{"n_layer": 11, "vocab_size": 2605, "bias": "none", "tie_embeddings": false, "init_std_qkv": 0.0261, "init_std_down": 0.00335, "optimizer": "soap_variant", "lr": 0.00596, "decay_shape": "linear", "final_lr_fraction": 0.0, "seq_len": 2048, "doc_mask": false, "steps": 4868, "dataset": "wikipedia_en"}
Each number is 128 + 24 x the weight over its row's rms, rounded and kept within 0 to 255. Layers, rows and columns count from 0. The size above them is the row's rms in percent of the matrix's.

# layer 4 MLP gate, 704x256, rms 0.194, rows 3-19, columns 128-191
size [ 95 100 102 101 103  99 102 108  95  98  95  94  93  89 103 102 103]
[[133 100 129 130 124 155 105 136 102 173 137 116 148 128 134 168 137 126 115 113 137 143 132 170 152 140 121 118 130 123 158 105 158 154 168 120 109 151 177  87  86 136 147 158 120 120 134 123 108 155 141 126 147 109 128 139 144 107 147 142 140 117 107 143]
 [139 126 111 116 124  85 123  88 112 107 141 129 147 103 140 107 130 142 124 174 138 138 145 137 137 137 102 139 140 139 181 108 129 130 127 138 119 112 124 143 116 123  96 137  84 115  64 133 103 181 125 133 135 146 139  99 156 127  97 105 102 126 100 109]
 [149 148 175 112 136 115 131 103  91 180 105 140 112 113 128 105 119 130 104 110 164 168  95 159 146 140 135 151 117 145 126  89 163 110 130  96 120 197 105 154  99 143 136 108 111 102 116 138 147 142 149 128 138 104 108 171 137 147 144 156 114 142 156 142]
 [ 97 123 103 123 120 138 159 127 139 114 111 117 109 110 128 173 236 143 117 141 117 127 148 123 154 139 134 104 146 129 102 135 112 124 155 137 132 142 123 143 111 107 111 127 134 130 160 121 120 112 129 122 137 123 125 121 109 119 169 166 127  74 154 116]
 [171 114  98 119 141 120 118 111 134  90 132 128 144 161 153 158 116 138 148 157 180  92 130 140 131  97 158  74 178 161 140 104  93 130 121 106 107  95 164 129 128 111 133 163  81 129 123 127 139 130  97 115 125 154 132 124 121  95 150  94 164 109 174 196]
 [112 121 157 130 133 162 112 128 143  98  90 103 113 126 106 106 144  99 143 133 172 129 133 128 140 137 115 170 130 129 151 157 132 140 131 124 114 125 126 142 126 117 130 154 131 136  81 119 118  91 142 155 126 137  97 105 185 138 151 134 110 129 173 128]
 [108 146 148 151 144  94 113  80 142 132 140 125 158 128  90 160 172  98 127 134 140  85 123 110 147 172 112  70 151 138  97 136 137  94 145 114  94 173 165 138 137 128 100 136 137  95 135  73  92 126 132 129 119 101 117  94 144 145 151 105  79  90  88 121]
 [153 101 121 153 149 119 136 102 108 109  98 134 114 129 136 106 149 169 124 124 129 132  89 145 135 147 105  96 124 115 110  91 143  87 147 100 104 139 111 182 102 107 129 139  87 125 134 114 132 117 106 133 109 111 120  96 155 120 145  71 141 144 138 153]
 [124 154 158 119 133 159  88 142 114 139 131 104 137 128 148 100 112 136 175 130 100 119 135 123 144 151 125 133 106 142 158 109 136 116 144 127 124 162 148 163 132 161  87 110 184 101 104 171 132 143 136 137  90 137  96 140 101 142 171 108 159 143 105 112]
 [101 147 138 103 148 116 111  88 121 101 163 162 101 116 147 173 126 140 142 132 126 148 112  98 131 149 141  95 162 146 145 124  85 161 168 126 125 133 135 104 123 181 108  63 120 126 134 142 167 109 160 128 111 115 116  92 153 113 117 115 135 138 126 145]
 [135 124 134 134 115 125 124  96 120 100  95 166 156 121 134 160 131 123 107 119 122 102 150 124 133 116 103 156 125 137 143 129 168 124 145  92  90 129 171 101 133 139 150  62 148  92 120 158  95 139 117 113  91 110 145  94 150 164 129 143 123 114  99 118]
 [138 145 134 121  89 119 103 158  95  82 155 141 103 151 148 107 151  82 128 111 109  98 123 163 131 126 115 119 145 143 129 120 144 154 113 159 140  99 108 133 119 107 141 170 139 175 130 108 123 133 166 155 142 152 111 110  91 121 135 107 122 123 121 150]
 [127  86 156  80 123 135 131 154 139  97 156 124 106 144 126 154 107 122 112  84 148 128  87 150 156 111  99 132 127 128 123 144 122 124 120 148  92 101 148 150 136 128  92 103  84 136 171 155 139 161 165 106 138 166 118 120 129 118 110 144 113 141 121 180]
 [113 112 115 151 131 123 161 149  90 108 100 155 142 178  99  99 116 106 129 169  99 161 156 131 123 124 110 138  83 130 122 115 125 124 105  97 142 130 122 166 116 129 148  98 150 116 178  99  91 123 110 128 122 112 138 157 153 148 103 122 135 134 181  95]
 [ 96 141 169 166 131 139 124 143  97  99  84 145 158 119 140 131 126 121 175 125 184 157 117 195 109 147  93 146 170 120 144 150 192 102 152 101 140 151 156 136 120 113 131 100 103 102 124 111 114 102 137 150 138 131 112 172 131 122 124  92  90 115 109 145]
 [138 183 160  88 164 194 103 124 129 118 110 118 145 149 101  96 140 153 102  86 116 129 179 136 158  98 138 131 140 133 134  78 157 110  81 111 127 124 122 140 109 113 133 125 156 142 105 183 112 136 110 168 120  97 126  94  84 147 110 141 109 118 128 165]
 [133 115 126 137  88 131 117 116 138 124 112 119 135 140 135  94  80 136 131 119 119 113 116 132 104 118 123 114 164 143 171 128 117 115 105 113  90 166 121 118 158 149 180 143 138 118  94  95 132 137 127 115 138 159  97 148 126 106 133 136 137 164 112 137]]
# layer 4 MLP up, 704x256, rms 0.198, rows 3-18, columns 128-191
size [ 95 101 100 106 101 100 100 102 100 103 103  93 100  90 108  99]
[[118 140 124 122  75 153 153  87 150 133 111 102 109  89  90 140 158 100 129 164 133 113 138 105 133 138 138  98 126 117 136 145  95 134 120 138 106 198  96 136 153 109 131 105 106 120 154 151  98 147 111 115 117 121 172 111 167 105 157 115 116 142 142 150]
 [174 117 127 140 164 122 137 120 165 105 132  64 168 135 110 131 145 113 125 117 158 144  98 130 137 132 120 120 125 138 120 173 100 107  97 153 127 162 139 131 137 121 137  81 151 106 149 103 118 117 139 188 104 100 121 126  85 157 164 125 145 118 113 107]
 [118  72 123  80 179  78 151 151 124 183 143 145 144 119 141 109 133 113 163 131 140 124 116 109 115 108 144 126 117 136 126 101 147 149 159 135 133 157 102 109 143  93 137 133 166 128 124 114 212 119 153 125 124 158 131 143 122 144 119 157 125 124 112 119]
 [114 128 136 152 146 157 131 137 137 119 144 119 155 137 121 122  74  97 112 136 125 122  92 113 168 141 100 162 130 107 116 135 124 131 124 108 131 150 113 108 143 139 144 144 109 135 130 122 169 154  99  91 152  97 154  93 149 117 108 104 152 115 127 106]
 [146 133 119 126 160 186 132 176 130 119 121 125 131  93 177 148 153 121 169  93 144 141 138 114 136 101 141 125 156 144 111 171 154 141 109 139 119 137 173 113 133 133 126 162 137 142  98 112  93  93 136 118 122 131 139 141 107  93 110  94 152 127 138 104]
 [136 139 132 147 194  93 157 107 101  88 154 182 168 100  87 132 108 133 117 137 104 139 128 123 103 127 115 125 128  78 126 119 105 122 135  99 114 159 114 146 144 143 139  80 129  97 163 138 118 116 127 121 155 100 148 108 121 126 135 134 138 138 141 112]
 [ 80 114 112 175 169  91 100 117 142 138 119 142 140 121 127 115 160  67  79 134 120  94 111 128 164 142 169 125 141 137  94 148 139 138  82 122 132 136  92 135 133 105  85 136 121 115 132 137  99 117 162 102 146 117 147 134  96 155 180 123 129 139 129 134]
 [139 116 110 157 135 106 158  83 139 127  92 133 134 117 135 114  99 165 142 110  65 134 113 145 155  82 124 135 153 116 110 150 147  95 146 169 114 110  92 181 142  94  72 168 138 156 156 147 155 134 132 154 103 111 138 120 137 147 141 131 119 141  91 122]
 [118  79 127  89  84  99 100 161  99 150  99 147 106 189 145 160 147 100 113 150 143  83 153  94 160 112 117  98 129 102 105 105 137 109 146 122 119  86  88 137 143 146 108 111 165 147  94 128 141 150 192 117 147 146 133 125 139 162 141 150 113 142 112 136]
 [138 140  97 140 130 202  75 107 133 140 108  86 140 107 177 142 123 135 123 133 134 141 156 155  74 118 162 113 129 128 149 127 147 174 191 113 132  63 121  61 125 133 104 168 166 143 154 137 175 120 133 164 120 134 141 159  98 116 105 116  81 163 134 181]
 [155  88 149 123 145 120 118 184 139 128 126 147 140 117 104 145 118 113 108 157 141 132  93 159 122 114 111 120 134 150 128 138 119 105 145 121 127 134 181  99 109 119 147  74 133 134 112  98 129 125 111 124 109 166 136 167 132 117 165 178 150 106 100 112]
 [106 114 138 102 126 131 115 121 126 133 141 167 138 126 157 143 203 123  89 125 116 132 140 114 121 129 158 162 155 100 131 108 107 140 158 141 138 145 140 106 168 134 156 184 111 148 145  78 113 131 118 143 122 140 128 125 145 120 110 122  82 110 135 163]
 [123  97 135 136 146  72  79 127 124 153 139 131 106 105 143 107 118  90  88 186 136 118 142 159 150 144 144  87  97 115 179 108 125 125 118 109 131 129 161 118 119 122 139 115 119 114  94 127 130 110 123 136 165 102  72  71 189 123  98 142  91 153 158 128]
 [108 156 115 101 102 105 101 150 121 109 138 112 121 131  91 149 127 166 133 111 113 107 120 129 128 121 122 102 146 139 150 120 138 146 185 143 102 114 147  98 137 157 114 124  97 132  81 135 126 144 154 110 110 153 112 119 108 110 120 101  69 166 115 139]
 [137 106 133 159 125 174 150 129 122 104 100  89 135 115 107 126 128 133 140 132  91 133 147 114 163 107 103 117 145 123 116 166 112 100 130 112 139 118 147 114 134 118 147 157 123 105 141 154 108 114 165 124 124 136  85 163 110 138 118 146 114  93 108  86]
 [148 155 155 134 150 100 111 141 116 161 159 121 101 140 141 127  61 118 108 124 125 152 107  93 179 139 132 128 124  91 113 152 172 133 141 127 142 172 137 128 114 154 104 131 124 104 124 112 114 151 118 158 153 146 143 125 160 148 143 136  93 153 103 146]]
# layer 4 MLP down (transposed), 704x256, rms 0.184, rows 3-18, columns 128-191
size [ 94  98  99  99 104 102 103 105 103 104 101  97  99  95 104 100]
[[117 146 119 152 112  82 135 148 145 120 138 100 119 101 109  92 128  96 154 144 133  92 140 111 137 121  95 131 166 143 117 158  94  85  92 117 179 143 102 147 151 118 117 103 132 167 121 107 176 124 143 137 102 136 138 101 155 148 133 137 142 151 146 114]
 [127 133 142 105 104 153 125 122 147 144 128 136 147 102 103 146 133 142  96 121 139  67  96 124 116 115 104 156 123 131 100 109 162 145 141 131 105 137 145 113  90 117 162  89 158 122 101  93  81 168  97 116 125 125  82 124 122 118 160 142 159 108 139 136]
 [138  98 150 106 122 138 160 137 151 162 131 124  96 137 145  94 159 143 172 134 101 132 111  81  92 125 159 135 124 135 172 142 127 129 117 163 150 100 186 111 111 122  70 110 140 153 132 128  94 143 129  78 147  93 184 119  92  77 139 143 115  96  97 155]
 [180 114 108 116 129 123  85  92 146  81 122  90 177 114 142 139 123 117 101 125 135 124 139 159 122 111 117 105 176 139 150 121 155 128 123 113  82 137 120 128 103 136 138 172 115 129 143 126 155 130  95 110 144 133  88 137 186 136 138 129 158  97 148 117]
 [137 130 117 131 111 146 133 139 122 152 189 110 124 112 148 127 124 190 156 142 119 127 154 113  94 121 112 152 114 135 127 103 184 149 137 130 111  83 144 117 112 148  98 107 108 105 114 101 116 149 139 113 100 137  92 114  65 108 175 113 165 154  83  93]
 [135 143 139 151 103 140 124 113 181 152 123 113 135 136 136 131 163 171 130 146 170 110 131 116 134 120 138 116 149 120  94 100 143  67 178  74 113 116 102  92 182 122 112 132 161 132 150 130 109 115 141 172  73 108 133 190 122  92  95 118 168 156 133 149]
 [119 124 131 107 140 105 100 152 137 144  93 119 131 125 152 151 159 127 142 117 125 101 127 136 163 166 128  90 130 105 150 136  95 119 128  91 152 118 183  91  99 159 128 123 120 100 152 122 154  97 111 151  98  95 106 180 120 119 155 157 128 126 100  99]
 [125 124 151 118 120 145 136 105 119  95 112 156 146 145 154  96  96 137 157 145 131 117 102 109 112 147 186 103 111 169  85 143 142 164 145 141 116 104 101 159 150 142  92 132 115 132 112 135  92 110  92 143 129 143 151 125  88  79 171 114 125 119 147  95]
 [136 128 156 132 128 139 146 137 125 104  99  99 122 129 121 134 153 122 104 119 141 157  92 129 170 139 171 110 136 140 133 158 108 113 113 159 156  93 134 156 146 135 111 113 122  94  85 150 222 101 118 152 145 149 134 139 154  89 109 120 133 134 132  97]
 [ 87 108 105 124 109 156 175 114 130 147 158  92 163 188 152 164 100 115 121 106 157  92 128 125  91  87 122  93 119 110 103  99 146 142 159  88 149 136 159 127 146 135 158  85 142  95 119 129  55 121 125 137 156 120 128  89  93 132 104 108 104  89 161 121]
 [107  90 138 144 145 156 157 114 146 134  76 118 147 100 124  92 142 137 121 116 106 158 100 117  84 134 156 122 158 121 115 152  75 119 126 117 172 133 144 126 111 143 143 143 117  78  99 139  98 131  87 109 167 163 110 132  94 129 138 126 144 117 137 127]
 [142 101  97 128 136 117 153 137 111 114 123 108 121  80 128 173 173 146 144  86 145 122 104  74 198 113 161 121 123 161 137 144 164 140 124 148 138 122 140 124 102 145 131 152  83 157 101 117 125 129 129 117 130 105 140 165 135 119 120 157 111  98 138 127]
 [139 111 154 195 149  84  70 127 109 142 132 130 140 159 120 118 134 118 125 107 108 164 133 155 163 163 145 134  88 128 158 120 105 142 150 128 178 171 114 100 112 124 133 118 117 130 137 165 141  70 121 138 105  77 138 110 169 141 129 105  95 145 123 122]
 [129 117 106  99 146 113 122 107 131 141  86 141 129 104 146 124 112 134 131 103 121 179 128 126 183 158 146 115 151 144 165 148 133  97 135 116  83 141 170  88 142 146 125 112 145 103  85  91 180 119 170 149 117 105 145 134 123 126 106 112 113 174 135 101]
 [148 146 125 130 104 107 135 142 140 106 101 140 147 138 118 136 142 110 115 178 122 134 114  88 131 119 120  75 155 117 163 165 111  92 122 132 159 134 126 153  94 139 150 170 108 188 172 127  30 132 100  74 103 157 116 101 108 141 121 119 120 151  88 109]
 [129 157 145  88 143 130 163 122 144 130 109 125 167 166 135 129 116 131 142 129 156 121 117  96 123 108 124 128 143 129 131 114 139 129 108 140 136 167 114 112 136 131 156 115 125 114 150 122 172 171 127  83 149 120 106 109 125 130  69 132 129 124  99 136]]